{"head_dim": 128, "positions": "rope", "tie_embeddings": false, "lr_head": 0.00381, "schedule": "wsd"}
Each number is 500 + 25 x the weight over its row's rms, rounded and kept within 0 to 999. Layers, rows and columns count from 0. Numbers have three digits each. The size before them is the row's rms in percent of the matrix's.

# layer 8 attention output (transposed), 1152x768, rms 0.0258, rows 430-482,557-610,685-738, columns 192-255
094:529488498472522513508522511517510500516529503502510477489551551512536472544506490514493537494476495511452476477529478521485485447539504506549506491489502498485529500496508513531511520527465478
093:522524476547491474526469490503500496491462490532514541506538495466522500478503490466540517466507501520552499511491480527519490533461518489510495480503469522479508449433484524484532492475519492
093:502525473489478477497518501486455524484503522488500501504484494525512521533477504527460512478505537485515482500482508536494496494519521509491478489466506516510511472548489516496510477503499484
088:465514473517466495550507466501493498509462472522468473546508477476472447484471513480515476491490504501501508503492475501447549507493482515510533460487554455482529506468548475491518470483525522
089:482515536536508540513520513529506505505521531501476503539497535507472541500545488515539507526473509525515481514506478530504494511455507537430461495540462507478539513482474473491478497494464489
084:465511502456540502516512477506519522484502469519490547477510546510499499512576512465531554508536472490530480446470488470512477537435511505465505516526504499503491482512484516476470449496479504
094:495524486500481516506509513445486458550491514505491507456504485486522481490498533501464493505479517511509524493484485511542520509521505511543483538548524463482505476520452512495508492476505501
100:535473496492497491518551477475472474509473442542514527501507535491466535513488487508514527505523517519516464443548518522482484462452525537525503493510449512475536484524517495548474490480467489
095:504489512532522478505508524499503523472539534471474498524486505543479515501510505505499507538509507515472503501548490524489520497494490497458515489467460509505516500462483487517521482508481440
090:543470507463483525522493506477484492496521474518496487499537509589474455501509500491530483488459478485543508496516488476518546505487514509523541558511542513502512506468513546481452484488507475
092:499504504545487547503425552490501535514511561454490487512479497513483482495497490511497467498509496504529506462503493491512475474509474504487482490532502506469488481494498469470516483512500520
086:478504470522487503514491505524486500512534527467494480486506483492537494498459509466484483517501507479520532480499539470489485432525491502477480517494520499521476467524471501480533490516513498
091:498516525472494464524573494550481481506444517504481467517466505468491473535492507516509528508508480522477516471489496532501500544457469532514500485532514481515508517480502481514469466501486479
092:485498505505491477500527467475474480495496468521512511497515576503522516501514493500492487480534514512482506529553470556502532519509463483489475536521464485497496501541506492530508475456496489
091:560498467498509535498432494479510508487443531487528517519534485472506479523464501540506485452489493539553494486505514504451523454490496495563530497511493492495521479510476533484528517487516503
090:490523498494490463492496501527526546491482494490489505516480523503469518489512468496515505525548487510484473525494528489473471477478495529466515454489469491493464473515504494482511479467524546
092:507497505475536490473430499510476454491475503497499514478526505456516508480489499471478475473514508516478496510522480500485516521513496481514518522469498461503473516467554485488486525500509506
080:491516499486508510520522507537512516551527520508522464523517541460477501496513497488546450481467511525540513512508479484521467531502520513479483522521515492515527504522485486478510510488481510
082:500465480566485494484557530510448486475508497519551520506509464469490450521449515500500511493535521521437489564558522492553523499464505532546548504484514530547524538491522492502503517511500500
092:504496506470495545524485502524523519479471478514539518514493541465469530507541499501532506507511464501505479510485472499521458516483522485481496439527463490486511500479481466474476517506490509
095:500482492491563514485486500491510468476493546472518511496536483559507478480489487527503446479449504524526517521486462529484508535498476507488477495508517541481514567493519491471458493519483505
084:465479495552476529481556544523524476478484498476507521504496488509507478521544504516477534532445495486477514468495519532482534433514541451509508541549474529491512532559481524453514467540495549
089:508501556504485507495560507511488485488463493562508529489496481450516542496500500505555491513483492470494479496460539512499460496519500508534521497531512485500508504487487527551493516506500503
093:549532538459482490494537502500481535467480508503512497513474546491497514491578507494509495484511482495492504516439503493491494517502506550509501553509532499489522490513503477524475519502460522
086:495548504477496512523513515528479491564488504510452486502495466452512502499469514475515492536504515548472470487462493471487480484512482525472501455506523475522503490510516464473498531497502498
087:491522516487497491515449534503504514495500506478496503514469443506483534485532505467490527585530514491511532482502500481487494482493507484473518487523503449517484514536501489440506518514456464
093:525446484449475522524482513491490470449493467505546515517479519504502508514516498477491502508453494506469482456468508512493510482510490477535476479531480528496495485525530521452477534488499535
095:507492474477497528525494487479496463540514494497499501457492536455503506543523520496524493490533482493471493460471523491503495513519520502539499490513505441481501487519468531477470528557502482
091:494521492515513552505472534488522505488543520509507489505502463534474470481521497498474469502481513532508497480504475481502538463488519495481459469531478537470495501540482511484513527495501531
083:539508455458529489478440461513483484526493471510473510510490512490526534503470511499506524481505470508496497507472487494469491513515458508501508482493543508479522476496506523534502492500481473
088:485492494534514488480469488494525489501517491516501488476490523425501508470528499482501488548566503478518525501540491530501494548495489453503465532506473476509474522491524485537491481464521490
089:455510537532455506480583534513505483499551507513485513506504449559496473475508512502517532466509499497471514524485535518537486476486534509496496530517491514499511513513516509494504477538494536
086:530524498510530510530471457477498508482514509490490495497500508450474485516498504490539466487469499519485452490508566464493493486518487522499486473473471498502507468503492529487470560523539507
091:521490501537495483504461485504533481499528542507506499487505475524565536462498493502511493502467489510526519537481505505488502497472501499494480490507532504501546490487479486533525516522470534
088:528519485485494495536533453492484488486490499531507503501535530525473477494452502523514465482464498460516472495522486505499534523539472529528521492496501497522508455522505501483479516470544486
097:442486514486481460531552492529472493481499492518500549484517485510500497517466506490496506458506526492491503498491533489539509497486521505522504516500514551514473494513513527487516546528515499
089:483460445497506464505508523514470479486523490483492491482527484530486468509434502483472480498540521511510526502558526513497521511479508485519527522463489532541495494515515502480493514448497503
096:534528494479515537511533525452539482462544485496505473495508561491518491539482507541537500499536465517519515464523516495502530450521484465527472511500501503480505497524436529494517506510478516
085:521510463464529542492464460503505464538461458554489477500516489445518480504473531459472507523479460505520502507497501483463484497558529502513513483511524510477509491490545513518508483484522517
083:477537517489527498504502461509500490516527471475478502494484470501494519505529499530526513513515507552520496496484517516499490527518465527447524449480536498479498503472507460486445469518458489
083:509518500504522524496479506510519475523519494507529506530512478521490451492474530501451478525454513471503507509547474482500519497527476468556496508488502516508478519512536512499504498529525485
088:482486484532491504509535477486486481531548516589502512464518530483497478488530532512531512508518525526471510491516501501523510538486513509519506484504498503508555504493486480550495512518513468
082:494508510541509506496500518479488512491489521494493493517547516507498473509469502529472529498549504516534493499517494509482533472491449500495481462526468526523483445542475475498549479506460499
087:527501455493507503512437466486498494529501505497495495500529501513538491470452518499441473514467485467518525502522465475518526491534466498512487542463505515515442472494503515524487498486495461
098:530441562481507440489465470521539470448485493531516502494498521588512541485493499533532521495464486467520501502500476495495503538481529516522490510505502512497518522490502524531513506521449488
096:487521481526484470514533469480474522522527491506480495465515522505514488493493482504490538484545518520489543519537510529522532552460503524485495516478485512519498466479456459545503483490509463
087:438508487484474495484512504524490513514518482476479461534502505456512502510521518463509504509502484497531491517474496501505481518509485518473460518510490497492505505465469508473478456495477536
098:450509505586482500472502502514485525497520490467512487504504519457495506442485484467502492482493505480527484535545508501500495486520515476449475493465499432514501500465544444543512506517529491
086:480510510525500453489455475502540504538542507504476519466495493534534520499530515508549492568549517546507535533497511494505518526496487502459520513523509515496472525481505485526468506479488519
088:503509488463506539474522549486475468524444488492510521487502462435488512517514525461481471509502486471515545516446483512479500491545489451489530488495519470522478513501496500469519510496525518
091:510530486509482515500507440514503511497475479512431503524544432523488511510494497485500503479502499488537488543518507485502505500500504493494492520480537527508519484507479528496505477480469494
083:544487508475490486492562511528504520459431498509529510512451464503501523476496502474494510540511469483493485513510481478519476489506496482492526456538528472542518515537505495513496523517471497
097:459487506554483492492455509579507523507484492511521501537525463507507449473475519490515459506518508485530523576520499473509523508516498453484517485474501490527501464487514466479524470511542503
093:491527530435471452518500485486527526502497480473488503482535502504503526545484464480497497530493503532511488511513496521499498550522484482470480507477522528457456476490502495450479538470505525
091:496498509485508523532551491500545511462486470511518506486505534512497466528515501518487503547493488493509462480512525495487525467515484500539491488487486489451496478521517529534470547529474478
100:481519506530513514493430496509458495485499487542546498502489457484515497517518503489494470486498478531493494495554479524507524478470485511500494489504473502485498499461499496511487555495509536
099:462479486550514508480506535466469499500521505480533487496455479472520543509461500555441471498504538507527518477482505520504488474458491474486488525520509483534490511496478494498574476532471486
094:524502512468516530489507455483435533533453472491456454496480503497434520490499479529494511484480512516435460547515495489484498507485475529481518468489552458502475501436500480518527512493498527
088:519542547475513521474521526507467472492483474496452478525501480526492522511552509520489511504522525515447475544516508523486509532497519524429489485473496518513500513480512465559487504495503474
096:547523469475501509502499492474524487448500428518538496492495511481504500522499488462523513478475510470540515444517481453457485460469494494463521511496498534517493513504475481491461467508540462
101:489448516502503521516479525475521458495435507524494487504509501487493523508481518485470469456572516471543530474458482494538486473502499531546475569485509467506470495446485542496522444448555474
092:543475513473464474492482521448451505502522496505471510483524538482479480553525527487499485516523489526534518494480464532498524474524537491529514500497456492518515480523484485536483530479536494
094:470466523492487501505543517485472507471515519516508508503448475542517501489507534472506525530509493538483544534510521539508549529496457488536493504502470525501525544479492501530507527563459436
096:498456518527533526509485512477513519471554560472527506499507487517511485505495493459501507469456513502521478529481473518542498487502501476528488525501529529529534479457535513502449506492470501
086:473499519493493511540503543501507500503532551468466525463515490534504486519522497492471476494522505509496471465511533511483491488504554547486481524491476509486458479515493489515452514470499490
090:530536506478497448485494477505454519498545537478462492493489528497514515513483507510484495534498520523454492500511524484545506511509530512502504521488481488485486450498474491505530449510496499
096:513507518487516448489499494500475500499493540460475499526519524496502511533494534511493508499485525495486529486500482503504484564455503501506471492506480517517510511468490533479501467481483494
098:478480463480501516509531518540476492435487465521509510497503501520521505493551532485454475484547486473505506498530561509511491484512535467521498528498456500508472512481502501527477476431513461
097:487527466540503504537467475505489517479498518518486507506493487436539510560503490543460520515512499539547498524487474511520500482466477462566510518543488460531502532547465525501533479503491513
089:495507519490515525452485498539490539534506588522480477505473502516470488515502503521488485513556475527496449514521485523465502504478532496464499469514493510507474507542546540521554522451485553
094:506528519533496525507471507522477473534495528555502498480533494421520530494498504452487505485469498545465431528482477507497512501538479517482469488498539474461484509515539520517487495467511531
087:545546513455520470509511502534479507517521503515499496493518511470499503514459481486492485471514529501452519547490478496496492523455543486465472516502580515529505526521525530532520524460510518
089:494476496562469538517506502505481495472509517510474523491490471466446515501540491481545479515496469479512530473452482481531512502478475504545532490512494468491503522534487488483490531465517552
085:529512503447510509502516470518529491489535469501496545515479483453488542471483500495529468502432502481511476517508487460482440487495505466510513496546533468475478472508466441520486498482497498
095:495498474507514539493411485499507511467476541488495509494518423569557507515475482478512468506476507494483515515471472496468465516473507488474502435533513528517510546443498506455523498480507538
092:449475492540496512516538528517533500462482479511503517479498508498509450514513505468479505506516512464528552503478478494507509467466513473541527565537494494547542523563477543489508471537480508
097:498552516490511529507524498487494471528475519545488483513500523448446530533510493518558538527546479484492491504485504520511512530536477506515525504542508507462530486518501507537497463515474510
096:513533504485497496529473496518470514546521516515487520516525488497469507481529517462512478509513505497490484499460482491450511483501489518469529494502526508480496485493527499512494514434475513
095:537533528473520489467493487506461505564489539471443498511503496506509528474487485478537511524485498523454465494499484496477487545539502534495505468502532490502474477464511461501493527500485487
088:484455531515502455477509507504509495442488526509521496517499458501479542463522514469511493512459531491546522541531497484485470498545543496505496494487489483482507540441529475489490545567470492
088:479514514457468500503479538521499519490526489509501521477518499459476518486509548425454492522462499518480509502497526490467494507499489506513520499526478489502497460521486521497479506433545494
081:491534474519451454529512524510511471506512464490465503507530547459484485495518487506497475504527497474492513499490529531488514474513517485461455511480514474502491519507478506503470466543533494
093:504513500496533506488516509475521511531529494486523489499477475581483503503484499490479468472490501503491515520509459497495479523506513521488495497468497505539533530534494504505522472510486496
094:545478509455533510461437471521478489476434477563475514508463513457512533518493492588480489499551480500506480526489506519453484512452522473492480528483523490491481501466510554542509499510506504
087:492494455524512511524493503505561476461526430520522502491484524506490459483513489508494489565510490451517464447494531489498474503488528495490492524500482499518514529520507510528487473475517513
086:460473491481514516490543497460542498490555519500528491489499481577454476488518514509517500480504478487527504502488476499517533484507515496487481532495465531539507462444515458456532504510480534
090:546563522508519496463484498502458522514556528511456486474499495479488502519502521499518492525467478554462501510505516510501531532510509516463490439482474500484527486516510487541514529525482483
100:525496533520532516501439445519504477545523513559505517519502464519552531492481474545471484527534500505496481570500509517478492476487468468515493489494536518486496469496502490544503497500469532
082:473518514520541503480499492489433495536543526504471496492504502515459525502470494545491492490471458492500473518506498510514550542516473508493495473520520462510515472496471486533518507488496486
091:484535541498485523496544528521441518519500514532512503483509515489446505534534516483501442483534522493531486431519510508515540461490476522509480538496497534503488474509480497470515516483507464
096:435490473522499485498484481488462505511604497550522484533504479499460479478475509524480472468489535531536522535456524535525536485434501457522502521497505510514494523497497525474465495455510539
095:464510521509487497484514482479524459424529582500493485549423500481500511514488532526509518517505489551520510512519515545503485486479457489503484525511509499481533503518491535536472525532483539
096:502487528482507479511510468483496541511452456516470505521524522481502477468486517476504484522483523497465499496475510483522476529476492489524485449512491504472495498473502482482477489539516500
096:539525539506481491483497462471484481558534502465461455497509508546495524483518489522512499505491506540446461532504497519484504575535504544438514452499522484460494519496526473537494498469481526
085:504490521504485512479525461447535507493540494503496500489498512532394488489499504496504482522471449467496504464500480438524524481551491477524475478514504459473512507490473442487533491553495485
085:522515471491539505486552481473483475498516474554489498491475493522477494505499526526470467491524493476496524484495502495474512526488511490544524496450516510518531482493490500546495475519545447
098:499515467491512481448541491507479498529476457470497516486463489491497487506491495545522517506498490498448473539500500491495510481479494489517512459485501490472506497505486461489512436547456462
087:535496439574506532518460484522492528506506493499521498496554493494519508450467480517527495529447495472474469505461479484545513501498500481495458481488514497503506532488451498508463513497504491
104:512484524543501464528452488527529483471464478541519494502491503514516479542465498526513485535489528475505505499536492481494480508494521490526518547539509468516488501523501548529523476492521525
085:515511481493534519461494447498481488533528512514497484512491514524514513475484488520481507497505501512523490495490527537509491537448485493515499518470528553525506475470500514547497482456478473
086:506478529438498436503518509532454518501464483492488524482506543435522530466501496470495530488546511485482514513465455508469497502465488512504500520460527501482508542474491501472455493501482543
093:480464551541503517477578519493493494527518498503531494493494508518508569461506503460455448444481490517481444527529509510492513501527528552468477465497532470469499536507543493511517522485510559
086:507510507508504475489492468504508484544539549514466490508509535558469503459512491507512464516539478517484482523512529507515461553510492515480510518488507507497522533487496505502500486494478557
089:484487522510495508468503492491487471479480514513526533470492481389471527519542499492519514483476492502527510513476506540491494524533469496513460508464528494513485493504493510521452544507484529
090:543508472493488485512520496492443519478466516493466493495506471478543522471520464498520508439521490484521478512484494527531491472503482506507439525429509508467519516442477506489484522491482504
092:502462545488508483471475532545484489499423534534487503562488476500433520490499543464457506510477505489514521509517495499518480477525507486482501425490499517482505522499531486514511517567476496
090:489531531477485501516523489542510528524489503492525511489506487517560515510487503473491501464519494516483548496564537497545524554513487511518495516517528539437488485516505497484513522475495516
104:482514519490505481482464511502538484485599493529531522493508491481449529524514475462501488531452486514518492500458506502544467498482494473469494518498444512512494509533503550473481495471490546
096:485494489447505539476501505467544508489549492487532508493517535517496508539500492495486492481482476472565494494519494495504499468512495506476525523508480506498526497519478533470493517497461440
106:477543498543499528548459491513496515488489458502574500507500505497471501546486483490496523517536490512491488552535544505508490501471510506551474518498460506510470477459532536461453481511502532
105:526495487509497475487500495515520490531512507482480494515525528455478474475505512546521507489509533477503492474484525473467528540515484491477525536455563435500493482479510512480480482530509490
108:512506516499473496478554483495511487501455467476516509468490516463486472482490480497521569491497493493519547491521507515469536486484497503535500533498483486477496509481476471482494488566488520
096:497516517436513484481454492514494505488492444521501533509497493488493549488489493488500491535477481519480508505495475556494467498474494513455471485498479515496506500463514460510492510512465485
105:539500528493489489489507467506494419495477446510486516514479489465459522478480508487492504521480526494478493479500499492473521492469478512485485452530507509502517506478505455500473487494517461
095:455489466494504474497501464458483549455464508510511496514499510544497511470486525503507496466504524511538528520510514508496490449517524526531518524505489487510465510474489518516523494504519496
108:492531536496487503469480491481509509524511504518474489489478546471472546509508478490506484518456488453463462525493484481519524485476518483522517459530473483529527531535513511504507485518509507
101:553489521471519516477474517476465489505493583478482500504483520528494498504492518499488529528478476474495470531532477497484529514518489526501531499453519511505490508474537487468506529512494477
099:535456459488526510503492470491494485495484520470460467501486493498550527507497495506493496509474452516522479514496468486492503522517529485516512510482520509523492459476556486485509497452515529
099:474552536469476555505468517505507494525555488490467520508513441520504511513545445501536465514495505512505507465499534519518519519537498486492549522510462505513506450520476478513458535468502462
102:504544493559453496500534538488483511533549487523537497488470536474482499518500527493491470492511507483518460507511514442545505538485524515521476496485511490536543511506482513481500477529532501
112:505480511433468511523548500525496557452460448491514534467484524504530499488512509489501472491506497493458504494540532492476479491480521529531523500485495508503529508495452481502497500479483466
100:526495486487528465477472480541484488442470555514483462511544499462507587516489465484507548493537474484489475519507479496520480507518506514507512554501500462515482492447507529582491522450509475
108:517520503477538528461421484504529479507474467518480509480487507411541533505470508505509501534510484505519517504472516512488499519514475500495511494510522458486515524469507481487521510501495491
091:474506518516530487516475542508518499512493508492458501494491532495459492518457481533485478492562477512500460529497496499507510498488489527516484493496479479477496461486509509520517497454514524
094:456484527538488500497420498510485477549509524504541507503507461467562478487504537498474497520525488567485517520463518469526501487487463507509509531494508513495464509488506546485514476507507521
096:476456455562478467526456499538533504466517489513559451531514508514498474500444487489532485506516510519542515520547470535534479502483469506522458512493491487534540492502460533495522466460462516
097:468461458503507466485528474507497530494489443472513508540526522503555507482462534465491551505500479480492515522536499429463475473500528522496541440510518530514537508528491490468501493474508511
101:544491524480480519500524486529506453501508447505515502511511502439467514498503472503494478550477506472461466485487481496498486512507524492528474446543503496494532478546527491457484494485537460
092:503463474524498507512454444514481509480443529498487477534508475535522512495483519496526504491490477534498508491471478516469461545532500505501474501479520495488506512460516511484531493473516517
097:507489508507488507521540488483447507493474490506471487511493509544502503479466473493526488507518520467486513477483489520507523499500471525520513457522483485481547541528511513460503523506517537
098:504509500526495524509536463475484467520439508524487516486468510459485559503466520510514494532485484486483489503474516512501509484493499503495510498553481484492477515463516492512534500562527512
111:464471516511507503489477503582546482521543540501499512519508464505456512491505504488513482505542525509526514525508497496518509477475498506542525543535511470527489499502506525513480495439512494
104:500534506448487484519529504506516476506512505500525522493514470509490479456489522502493465511494492451483474445515473476507531470487535459579506447540527503557535467535467500474495513473536485
090:492506576531496463448517500489486499506509491540502503508471473446520533505517507466492511536513508491527491527472465502534501497494501489514473499506502512526499545511535495438567523532427527
113:514527533506474510493471493503518532480547500485504504481538517552526516504499464506535518466462517500495510513474570500517482505494451506518499517539477502426502482521484526476498454494510502
099:495460489514486449499522507504498524466506505534501532476481501460501492512527513509503522513502499520497482488499491542507498493504549466458490462494465492475485487503506486502521528536500467
103:511499461479503489511515434456511493499498469527525461521534531533483514509480471521510481496471480503482486509509483491501515533516504454486499484500507479474546488492544498485505480494470507
101:451503500458516509428402472475488537504480563517445506505474526511512507503475518522474470447529499499527482522532486516497489507512495563470517535528490474487496508542477509512579511513472486
100:482522513481520435504505527515511462467576539496488483528482548449462527488513499488507510542500530475462488531493514529532464551501502526476486501495477492486508527495533503527472533487472536
098:475577495514531490484568500527445488538530474536466484523511498544462496483489542534533531524505507506457517493463483487537497481478503516508496512549468504521481498477536522537522506498496548
090:484532532537511498511499542498478539460505516497448496516477492476491511562471474515541500455515477537498453517536539498516511524508498514509495483477473530481503488512482501533526532490528463
096:512483486466546546524399444510502505515532544522522481512501495503514547485508485543468465481513492461505484474514517483515494465493532483515485481517479510505535489507508482523479501539450481
087:480517518548501463480532502530507489486484500496513499507525565486475479549437487538509511484506477476531452511531525453530499516532504492521488498494495455486529482516476500495498517454539509
107:509492510507518468511484495489461480508508518561523490504488496454482499472497505477480474505466539460496481509505517478484437502509499456496506532463522506519494504496518486471443486519554486
102:471477467542541448526461500469514490493529515480520493535521487518486451484469509549496506434499514458534439513474490503525511520515474490522450489484503482505520475475516501473512458454506506
096:475574490477522550540559480482558500461528491461465508494495534557527502482476488541481488478522514483533526466511527517455551506534502523471503521540476499452503492508455483482526511495487465
100:529533525518528524510523490475537493501493459484459467494523485525505491527500521500472465502460521462520505504483512505483549475511502527526487505484480471523539464514507506503516477535505481
099:500529502530504528521531510503527462534560499475528528472461466503525528468517477504478503484461496496495504529499471540528503507470480454497495504480478506534487512502489483482439479498516488
090:521528527499503520519599546496496508484521494478519504508532497482441478479486491498507521469483508488520480497484482475493502463510513471550509502487483505496516501528523497490532528530513484
093:490471489504506417435497442493521450418476512512493461513495543511497551515468509494503520491487499498549493516547489518494477530498517501514517472515498496475495518460502489523520528474495470
101:470464541486465526454541525553486489526483479524512536498481509509480477502467507496507534514501478512534513504500549504467487488489539509530512535484489513483463509463486522479521484514528506
095:484510513551499518512495515479503516505480516470498485522513541538534453487495510520487481500492482465536503496507509487490487490503497510486456529490538501531488520520472503523478529503546506
093:526471532491505458480440506464485494461475531516511477459499514573491549495502493523481485461454498505504469520492474517477507470484494515478489495522524502504532507519521516544506458505512491
090:460481482482518479493482484523556497490516523492510490495478539490506498497522510491483472539500520486502564513540528524519459543490522529489477502479488507523457499445458464546484494493461475
094:491498499495451532488467506517479489515492499473506507515489460519510478451510486468495471517499528515530586505500492523478506478471507482514467506507492561498516540528529512483517529512498538
097:483469534495483496493518473522494529517483462503532478504504482453532516571504495503506512512533518521470543482516511506544551497495506490503503524486510489541536515445488485491416515488490490
095:503540499514499522484467477485501501521524492519513481467485488530500552556509471494543490486493472507558525521487507516526488521492467520450474529503458506532511477519493475498469544513463570
105:491476523486501522488490466494512504503497526501513514478511494535531552491520487519485483528523486522481500500535481483501479478482482555517506493547488516506479503500527517484505529506469529
102:489510511528490515495457509480476484524493489472453477524476459493500444485520528491497480473492493489471474452504481492446541495491525463501503472493559515510539490518465473505482484538501495
097:477468507484503500474519482537527546486450483518452503481480505476474527498503505467520548486546492483523502481505471478505507467540550496482514511546504472511532506505498464521542512558487487
102:499490508523486515489546488523533480479516502488528490501522479593467502558492506516498479433511503502533480504531566473509530468495515521518532511533503527495526465532493510460519523486481529
# layer 8 attention value, 384x768, rms 0.026, rows 174-226, columns 192-255
090:510431528508463481506498514498510474510540489451551478513478482516520544492485482431480505499519476508498535471525496475495518490518523495520549533517493471517482493537502502514521497523501493
097:533510502502516498520499467507511544505500522475510489491535512483478532534519496529514521482491492500509577472498503475503485526497518520463447482539502486452502555532491480492525501507498474
094:508513466478548490521476505514573477521486499523480537507479534503496469483516514491482498471468480541487461561495534488516512489482477512492507545481516543468504505471498471494505510527481514
093:490490488454462492526496524547508457493486485525510536482494536496541494475484496530505475519510521457466525509492498482526495467495479506425492510485470519473486473501525551499532551491510468
087:495518500538517494550508552516504488513477473526504507488549490492521433494502513493498515523534475480520508462454488492566520506512497527474555487486487518506505490524538508486495489486489464
090:513502480500465518454488527468476494530474534503480486536528462492545481518505494460544463529523504480485502517507517536507498496524501462492493493495456500544515517504508489501497552470499493
091:488508508518487482525516481519489520489516454484493487478469479501504519516503479500518515472459490494478455519477518467509484523488470516467481507516522535488489517467493509474517522483528502
097:433491507447492533488504482548535502483494516534527484468492477494517464540520509484514537527503518467488481525495540488473509548517522517482499498510546479545472521479466504478475507479470466
093:490495473506479516503514505531509484478474517496484462456528540504474455456503507454517518527552475485506462518520491469539492495512531524512540528505540523519502498477506463484488511497463480
090:458524491534492492468490515455492523508494533470472514465526507519517535495469487492523479533496524528490497483509487482543488475500489517513488468505473492436466506516482493451536507522524512
091:453485476521548500486496457511527482483467515481502490540473490498523503506474490499505481541487501514489511491474457482475536505505527492501534483491515533507490475532525526512507518498528570
083:514494536509484493516473487537567502478463473531511533456448469496487528491524506549488552492471492487568497512495525533487496513476522481477463506494527466515475511507538509488486516533528563
095:529512495481509510540500494511504493494502455537462521478496490492543495465518506530491485491508486482512543527485489485535488520500503514488484545478551482476482529511515506500474472505517540
091:515511491525506536489499508472479539486497493434430498500481489503530521519485430501529538500532493495497485523493502480456471503504491508473517500522517530507450467470516494518514507523536476
092:465589508524485500499494525528527492507511518518531493476464505489474528483523511497495532516523506508499469468517531462444491525491508526477492511507518508523539491546526509500492523566514509
086:513515515504515469513513489492532464476473493515526508515518541489513549521467501532475550479427505515515523495479441486516475469501489499479481511502491489438523471525510528484500523493530524
084:536508519541561451511507470462512494507516524505471506492515494490486502526499528571521470525490494525501546457491445517471515460506507514495517516531501463447518476515511500528534504487482490
085:529490483506551504508514518475530449493477485513505571512528469511495489497492480452511495521461497484517455504528523551540495510504479455511479459471477482483508492490482520442494437505512519
086:549548539495538488485496485488509494514509509521505542496502530490553529501513478497526487520463518533501497473487511499454494478479509481511478554504540502505501489482504514469457502511457470
091:508485472507494494478489515501512477540456541495500494505588466499509550503490541500527529517527526505458484467512496508510480508513517517499518466467494523525478493532488542511478544492504452
088:505471495509561456513516500440563525508489500495499536524502519517542493504507477462531502499466513510589519494514472498468460479514504471529492502496511538495503535525449527505469504523470500
086:487509503480523490525498508524551457526527556505517492494467515486510509498491499519490496476564544520549490512538503485490485548493495497515483474503531496479514502484542474497472490494504490
089:500483557523444484487512464525511522493496510452506489475471503508455499429527497490464532481440506530542490479539493532467487530522470571483538459488537515477502439483488488519532460507549476
098:472499497496556475455501455528476515525507509511505529516492461509490515560508515491484503521456509519482478488553512479503518518524508503518510494486515472511482475507470492522479452469511483
091:492518507491443477515491486518505484459460472503500528493525538506501465477513507556510555463476485468512545486532519492531513508517528491489521510446509486480522451512512540519490459505477470
086:483526486517537497467491497494588498458503490516450514481556476498552495469488519465479513543531485493500494485478543537541542512521511513500514497480514513542485550534539516468481527519500502
095:516464498492505513527513497469538470490496500522485540494482506503499481530504502469529508513470496527491524497464534533447482514530481541461523516496496478497474525487478542522474510483453516
087:467536453509523527482504520452523520514487493543477492520491485504499469488515519464479538528499499475485494489447514495532508504504498456490542509479550541548545489496507507447538474490503501
093:418490494490523482526514492511515500482479477460496492488506499494541537492486504498516564489509498488498462452509544536498475485493470484529432525527418526501557510484478537472485557535495564
091:463449473523476533493513514492499492479499519479506454512460535487563470500500501462513499493467483478514527499512534515520488496526512533499470523501543493483498557514466467488518509520513539
086:511474506477521537498488520452531565523462493517477492527525506505469490516486494542485510468530490460461504471499478504475506547483474488512519472500466517536442473494507467508509484500525446
086:474506544489507500461493488501455515468480505498463517518495499507521475507487489495494525484491496524534451508489533513479480494503463453450535510549468518456488506509492467517462478502489432
085:509499542489514500529505496466497515489500509505518491468505559491494499545527478469478509489442478469512497468486486523454482535512513514529504474517517475540529444496528462498515515538494555
092:432472498540508503465483475508500524517523522516511491497534504504493520493486500510494494472534497526497502503534493485527508498496487538508512538499544455443475522536504501528506483496506497
080:496508489472466498522496484533510483494489518512469533486523515487515506468524462512472502500488517506456497499495533497531477506509533501499468528490500525521464508468512514450524490463515472
093:525462511490473524498507463494501509521479515470509471486479481514470511472503504479511514508475494470500506509487467497494501446498488557447488482536476479477538514511497505502536486494489466
092:498489532491541519481517501468538517490507510512486546516529493503500468472474443492496513499487496501478517511468467517542485503501522448516513583511482490451505479507495538479483456556479472
091:552490485540467493519501474519538465481502524492475474511479504500500488461493494411534516518494501488535473495468486506464480489534488532528529501471539489460472501521532531470515509482492499
090:554485540496499450510494524503528511491488524466526553453458512503500495470501461490472497475513508559494494459499505507453522513498488483506559474433525491494509472462469454516530468537497497
086:461490510501441496545504480470515532473473488521506476501535501499445465498496480484525521490475506472498537491488477505528479493490522521530535512495483496514499486541488503484480551499503523
078:474527515479508509540519516487537497505507538468451481489495473493500502499518505502516515492536511519483472512517528530486478540499521513481554467523462510515502444474501475491500521468480472
085:423474546510506528460485554502486485525474519479485510519502496498557491488491498503523533488491530482434477476467525511497469478510507495484475539503512502516408489479500495457469465479502488
092:498463511493424490519500515544473506457443500501478453494494504490503522430499482496518504491525485506463490453503547493547479490489540521480475490486523482510489463479503539537498537481522501
083:517502497488501458512493469459481500511482544531551488485515532513481523497535529528455456519526517521514519458537465524483494487478522455543497463538520453479496459464459490526519510507479521
091:474471522514495504504496504501471499550519540475559503495485513493482515513496471518476476494548512474523486507526457471518495487519487463535496461514508464551519493510458489516445491493495495
086:464511485509475525473490526499431509487516483510525451494505486496497539455484522560504487508538512479469469510505482526502525474491483513509451536500483489435446538478493503488467485462496492
083:529488468540529517525505500508473469536523516535473468477508489502481484528482516505518454496497524513458541522501524506539521497503497451472502454487497537513503510526512477492527561469510500
091:546453435488524483500496471536527499480491533496476499480543521516446538499493536559531499477473488508484563481462505510504498509513485522514488572497519514515500497532489535501500464461536488
083:468491519508481534488487496505524500511543551531503488506520437513500521506490489536535478529510523435552507469574495539530518497528485456511545528499476511493448493553499468492486467514505441
092:510594517526495488537509473467486492529513564442502468462472485513494514509473532515483553544536519520484461502549514537560535511504519536458485527507490530473491475504501544486549461511513497
090:537501538509496459525509467517516493515446471536490492511506539480506506507520505489486500517516473527481524475511485505496485451493489521522492455459520500490495520516510496533552547506494532
085:509530471480505535502515500511490453516494482502478507463520501493581534467490490476501507524467513518492527500466493504514505490527477535505493523483525546523524533485502511520506473506520494
092:542491482518499491510508501480486478478478519442494456507443498521522528492484452504496530496492493510542489465515516522505513441488516504520482497491474492469473501466494527541486515485523518